From a checkpoint of a small transformer trained on Wikipedia.
Size: 12 heads of 64 (3 for keys and values), vocabulary 16384.
Architecture: RMSNorm before each block, rotary positions, normalized queries and keys.
Training: 860M tokens, 6559 steps.
Each number is 128 + 32 x the weight over its row's rms, rounded and kept within 0 to 255. Layers, rows and columns count from 0. Numbers have three digits each. The size before them is the row's rms in percent of the matrix's.

# up: layer 2 MLP up, 3072x768, rms 0.0811, rows 331-355, columns 512-639
# down: layer 2 MLP down (transposed), 3072x768, rms 0.0211, rows 331-354, columns 512-639
up331 113:160111155170138145120116112117062176084139128110078139160116219122113135122157097113168146126167125127131115161183149100173156181140181132146154157093123054140201159146085157142117143116113172090086190121134140117058141132134133149134150126183104165134131108146142165115135060125109093134115129110099099095127073096150158135156123153103141150168089113144093146100099139122102145111180
down331 130:133089126087103101153096108109142054168157126153044113134101127109169166084095163080133148153129136147081085151115114074173114116126097141152102184102127105187118061129175099192119104123116164135144135071103172159141058164120193151122113122153118147089135127174045103142147187103110113117118101164161160153103174191119092146150083074137098129047103081090077079135163138118121130144097
up332 071:163129122145111106144161170102087124149172128134136177173148140158142152123101190096116115134094082132094128149136086152146108111098100127050150093123149113153121148154143096132112097162161168113161159091136174117145124140162064098095151089187167117172087152111163130121086076122135100154122171178149142078107133142153154139159136112170144093136179157119087112172140180110162104168111
down332 072:110152120120153159131111072218162156090093137132109093112124116077137103162138085190159126104129175168124125123151166161104131164120146146210112110120111122131122113108092170112105150118125114214141124173162058153128099096113201140119063147067111160091134124122064146154152131128113170124106102101119144199160152116117092129075113154112137151121124088148146133102126047156088139112185
up333 094:105136077134140167134133162203139074113071168100126172174153122117135133094082117091082127135136101088104128149175114160097061107125168161128170149203115172094159096108100154140135108116136181162119118137178136114166131120088117097170122158140136140129102091172178073140173168155124131104112054072200083135125170104098129150202177171136115136089113112143113052156128174087161142119150
down333 110:185161148096144123152153067185134169151162136192096124126166122087064177124151057125057123123105102150113126116119165178161119151127100077107176132119221139162108145126077167124199158100152119073108119182134068123122119096188118109092091159089118169185041139086141089128100177089104098161166147101183145130181148090166115178109063166137131122126177129090075133162127110115098127089133
up334 088:146115123049172101091098170100134133152080160128096139096123111111162162194139144070182147091128171116138125102099126008193105139071102139123143141117130156109109117134147151126123134155154136113161139115114129107154087142096117119141150127158091156150163084153192135094131097150115150099096163102130105125113174184125092111130169149181109114166108099080127133163091055137096160119121
down334 090:138110160182122178147174088129127158071159094154157136210186139113106078099116127158107111142182102139112129136139071204101179151161173130140081138137108128115160124091087130127137116084134143112105104156125157144073119079147124102159116116129155081130121188123060132125119160081125081186120116170109127123156097110135173146111087097031160146150109136137124102116176167137172126134132
up335 104:074133112101132102126118141087126166120171152146124103115124111115131107118110129158145100157154166079136097113178101127157160151084115188201156148128140072134119138149106124081133103127104118097210073106102133160108182125095102116127190096107103113123103130117153107109208134109130170149103149127092173173109055138123144137111158142152164137153117135170149092180093161120187172104157
down335 110:117177126203087062091174087141106143138076115058136131159149140178145129139137118140127148108130116185102116130085197152113094182177188053106040107116157169144135124117100131158157174157175083125086168148134135120129108144145145119140111126116133107126083119180102164124081114169158126126155117119075094118123166164095092148128111142145108132094145094155092170109129073142085111102130
up336 099:150126082093178133076169109104169158117164079137153090198131119163077091152149103146135186080118124082115061079074122151143086125123108132185162150108115145151143092165127132066142077100058143163163079135184121142102111129180142187208100156089141129121172159171097103177092188133129074187123078165151105112097117189121094161176119095089141095105111076130113123147087125158136195180117
down336 103:090163137149058134152107136159102107148094177114134141097145122109108161083141191115084080186120152179152132146139165147069127134107161142064124098134200136069199162117087130163142151154141174083132181084097134107171138115114109061121209143176126109130095106090143092093196125137140144074167217111122167142135149074175142055106135152220099156149150157140155146073148156106126127061140
up337 109:152060106119100092141129136190216155089131107104164119143161088140109118130147115079143135116189065082169148153107132203142151174134146170157111155197102129121118133101163090137195105131104134095167161157083162055171178091098101137124155180173195133201121118137143152162122109151096072173098077105155081151097146184110110177135153137155159080074117102130138090114115166179136152111103
down337 110:092154125101182169096131140069043135129117177160070120108119154163167121155104156156108097135122156183079145094187110067094110117132144092173125102109132099158172161146078162161046117158182126119102099100168087189071111113173145143145126112091094146088133123133122070079116116121156180124097185125129154162133111139143162055142102139109077177197125130111167180117120131101096159114114
up338 105:123061161130105145122137135170168113172062120070131120165135128160166151141179137146133127156081056116135148135121104149116145132092176123152113103130122020077183091107101114128097123126048168115117098067126122149159113102115124144096089141140095148114111066105121116189092183162102140112113153044143133146106164137141171134062124103170131110124096144138109082174160178146157193170167
down338 103:135188106148164162136168091080080126104187174152120131082127142114096117119086055120129133101168181132076068106133171123198085096135104139065166201097133210215125130110160156117122150124214130116191151201173178116116164175186124108169111137124142111147137159139111165068134122079128133130099095183119121114164078190077128130174140073112165135110154133152107176082092118150081095087120
up339 090:093089113093082097148148085078157119128101101171178140106131134122131088132067166132145128090137169117103160185162178118148139169114153109158113098110121139122129150132086074079128124129140140119129113165052124108133140205127117181086132163121112192141116148123095107147189148123112107113053138132108175119092127192141116109114132136124149096151179079144202116181088152200167126156097
down339 092:171133107133166163051087152135098120149117143065109085061121153110163106137164136130133166201140070190164069101114097132128125084091092121108105130127142119135123097137136155170119090135160155089137151090201131128075152077137135077159110083147121110121133101199176128080090136105144156129194155137143106151173115058134168106138128141113130100081074148107080121105184119086102136089114
up340 088:124108065099151103121140133146148147129138111073205117101105068154140158137138135141106142117101186107155125147166124105065073109142148131128108086172114114160170085091150114153136119108170186143129170187117112143124072084113135141180119120087153128094131115134187139091130150089104132161167109176100155153164123123105131118132136191153131122106135125138080129087134130133080175117127
down340 087:097135138124106169123111111134134119152109163134055135146115183152126132148084130148129119103122068155119121109128142125127140150120077131115140185084132145107102132176166109114134132188045050109082086079146177092146129154110135130108143108135129139142125151128077078185090110172129141122087108090155072076123147131137092127120098098117111128146111139112188122133140128135148116146118
up341 086:120152140125061085130144141149141126113108173134175116184107102122071064169126143141075119131133177141139137104154226161090130124095185122104149115116150120151173135144196094123104072132113121148085142113139152139127077120184182163135176145087093141162125120161122104152165118166187132126126112166149159136119120106120113172111115193125151137122193137123193137095137091123066117185090
down341 082:119131148101169151107096163124143132162142107142091113067169129097176190077103102135125158136087099143130090149098047086163139126178066127140092134127124142136107138097098190145113169131148151083200144168148132097148172139062089111140109111152172146103140142093141155111061133078081140143127085087122135129128143162117143124154121057180100140120038129110086125141085173148159117099110
up342 089:140084200157099097155124156075110145096109118101061148111103091150086134099090107120129097087116111123117160111165117107143122147063153084095131122098152138191189095135133112112167143068143164079157137133134137092122121139142096125164129128194092083131040095093141080113202123129058095125141124107112119126132080146121129098114127160185137151190140157125115101074100113174078182060169
down342 085:126120080182150168159095091132161145165113109116191141129177146116177126176152127123133126179097135187175134104117128162119168094144122127157145143144054116104080126124157126152095096166063125131064155143139117136169121151148149135126112131100160139130206170177110173152088126165149182153124127114138135118137161141152107124152151110080113093069126082115127139148150165056201081171132
up343 098:095124111077114198149115097185095063074167139147164133142146101153158107206113071102133134141098123123188103111128141107152110166134095061148103086165103140152189106142070137240207172199157146129072078132108114136182120117085094151075131150078150116153151208113140125133093123072199155078178124160125145131077194092144136105131094127096153132137091082115144076180140091120159148126115
down343 092:132160154141156069157136145083155162162137153086037138090092172115147128101132156108107147092187133156080161085116159174129127104105177157079113134067156151092085167129218131033117130128135134126221146122153111155077136147150166109146076138164128153118066109111134162103138135187055128130091114090154139139180048154106120141071123134130082142102138165148096207080115186108168118120117
up344 112:167098149114159115117070132122138137120117110146085115105083171126147146129076138173176107089176164102140138164144139168087097128143187150115155190123153144112145089115120146149135071110118142174160089116118110116122125120127129161158091099148136213124169081135148129108167188149128110164129094101132145131107151144183170166187071184104163184101157086133155125137186085132203096174152
down344 112:116116102163164132093154145163153167100185072121191166172181092106124136086161126115117124143161081161132124077113133141108177100159118127121158139156140127114051099088119140147130172144151104080099172140128166184134152232084161101044171148131120104134096170111126142164081085163160162060148141159129106110142149110133121077086137100130122072129076166135124115092160136128070155110172
up345 104:174052102084096080141172074128145153142156085146089133141140109140099174130128136094115105163103110099095119129103167119142121148102111158122113139109136113139167154121132083094132154169110095168139109141071110172142078107139136106115142099173129151114103170179108120065172110136125189065130107139104098129202157128139148123083126172124114096134131067160026074134114134186137118081147
down345 102:099134169162091132123081187148121108101146119124164115102118115125139146143113109157121144093153119158185099119147083158146154154177158157125118119159096083134109109096121178162179134062118132141115188114153155114149185184096126152149093145083111108135137127093096112153106143113133151211170130118116120121095078117116099155179116099134128127113052180065197178125111140099106126156131
up346 096:125134089174136144176116133175115175149076089154101131124124143169142144117109102110156117152142086148068124107172106128100121113123151206156150151155140191159136142168107073167137114130129120137105132091140110162161117188088187136121135148111129134087203162142116069139176142091152084093161134201113189158118165146158099115125174125121084128170060121114116098140145131101082145060111
down346 093:114133175097110117104113146102137112109164164129174144088108151116145116122118134146110154086110179123185166128096155096132100156150138045132077158074106116105121115098209120142082145156126121118156129136114180074114126043150062142142068112172075172155054085060115148126066152161111183179128107098118076120138108084124168140118085125135153122094182138132158138126059108138151138170136
up347 069:131154062125137179142116071130094126134133195126114182118060119081094137146085062102123138122125140194092088130092092116096092132146160121186121143167093098125151095095193202134109129144113125098133123113111125158137081132102159103124159107172058168158114109144112125070129083160111100155150119113086144154165098186067151101139145084100154128110089160171157127164138127090120142120099
down347 065:114074168151117125121114121147110150113120110148091103126167117162157135150167157150101145140128157089134137124148180116159205128114107134090138110100162190156128132160061096163158097136145167137134157117165137086095156110154135160148096118076167094073114158153113187157077179126122144117114124098128149135124128121162103147136122154109099129157103095102087136073077112127137141136110
up348 097:074154151109204148181097133161118162161039154168089130114116077138142101140129164196122140105125093089063154130184151072093129139128161092103120120203167122175153134125113157124150101143105144091183131134145160152144153102149153122136120121141120137108211127108151088139134139124137086133079189162060144122153159184109096121097162111121177080089102131087070177084106155121089154155138
down348 095:211083159134092120086163085132101116120228107078191095114161184124120155112120108077141135133122137158192071120117093103210152147208148116080134175043115166129113131118106085150110129128138137123108116129117097127150130112102095129137152129178159108154108125135122138126126129068113162148187084157132114139182122131149121085173168143147122162124152120176133123205181130164153121087129
up349 101:151069117092122191115139153157025132113081105105109116163141159114147117179104188114109126055162119092075100122119122073150078144103188207179107137144079110119098099152110175160167111129124106112101110138133109106064148120156157151140140103183065112139087154129140131190181102202094114200089133160117086139148096157141145159127165098146134096146152194115095147110148114102148067114090
down349 096:130174125180130050137137130123207121112162115182151119119143135142120142117175110150164139185123154187187142128158137157124169130181085058078158115093153113170185157158138081077112090120178156170168094114070159147208121122119093115185103148097179109139142085121117118039080130058175174113191132125136150115097170152103111077106086144084100151076101089124156135169120165174107194169127
up350 108:111110162123177147082120138126112129174098121172126119174138112148162138126077157101110150173105156126089139137159125114126128149134088124160096169117145149140104089074097171143070141064124123128156201121133117121158151182142059066136123095154100118099088122069138137159138161107147103176073115154149112134132160133089172136082124160200163103160175154093117109159160052128188138160095
down350 106:127178130141104120165138147147157117084186099099114140125116157114099148128214121125122059053176102077183113135124100133154115113136120117063149105146104109121142165161161071125164104162141124121089077112168175074153102072094192144138164164091158146159140138157119131100080144129066175080178172136079119130135121179148102111162133076091073137133117098181134153108077165145065124112165
up351 107:137144063098076178120119123126115092185128153133097059075094128190139143115163066140151172214176099121123177132138132078104120108131144160152120113113110127157126150112161085041172128189110131100157117100163091164140177112186182113116111138161124121181127163135145114073129082131120125125085131123145123124186104050189131084130084140165163153121167109151099161120098080141095164120147
down351 105:165112140158172136106146186166116136087109127139151159185157105105112141130111193104125075100091148152128095112169146150170111132096168139086156119126086114114141104108098155190110109138094110127099131143148100034114085126088082128167139128104139073073139118125118094171080115097119102104093152181170141131100109147127131179119144142073071115116119126054112138116156210135130102154129
up352 116:175094158194110118080141163083155162128142137168079165080096164156087185192141105137077162142125108153092095090132088136194126128115161101165131104116062071132168104104166133155160078173089013161125143089123141117146165110138150127095084118152137106144156119114114075184157095105115142207144145065086152172100094128076135127110105138043156145213142192118120207134127137137129184167141
down352 121:082206123092105116208131099172130141086089095107153099144165102111127096120120120116188076101176078162147138179083146133095136097135089121097134160155184166141109164149066111047127159080151239086141066169121124112094077140112130134175149152103109147117107133122120199056151141115119113063099102172182095081153158143214116136135179117245121095085132094139106055114116113104127114085137
up353 106:150171161101102127194140066130127173080110099173160146117145123110157160144104162140195133076137136127149149132098115138132127161126090108141103128145151135095179140117063077123121128149097181051070139142163082170135136121112095162147168139082129176119168126186085139167122110094151149221122181047115112142162174167131106123107149151132107107143104148068080113152108148147152090063119
down353 109:167113113174134104098137209115132115125130171119167093108087092120088107108179116113072109153125178107081123105192114128065115098134142119075117116033152151149077184171171128136198186103141088221145144134098177079139141180169170137057140136167083120117095134038173052116141147186173133115123132174119095132093101138065162155112156091096160116147193118158186108115131151155124128164162
up354 099:120144197132148105126081118096193080195078086133176157143122149161131153168179116115098177194161123062139134180163140120136125126187115101170204134147157143090106132144118127161112091138134094061076160127169147181047154074076111131086141110108120108123077133099160132118082127147181144159121079109099134137182091091144111066131104145148097124142101132143142124160122110131095058073121
down354 095:117116079087131157176186110121084182044126152119141123108121127085136078069088144050170093090084144154134118076076152075094168123093149149106115100140073110187188095091155117059130134104128147170166098141083117024195115153163141103169119156117160179112184109132095090153172134146075139137154173168137119158114167167112155150133171094113086109125161135131161131151130198151134170184137
up355 094:134165131178130077113136204110109141128127128150165141125088156101133117204138123132138113115159145171153146144099137180140105082128119111079112116142170094056170166122149076094114168150153137128088141106114117124115123170150067096115105159151168094079129152118145187191131169143135111172090107176140165076112122109215192182121060097129086162134151140136073132178123062165110117150067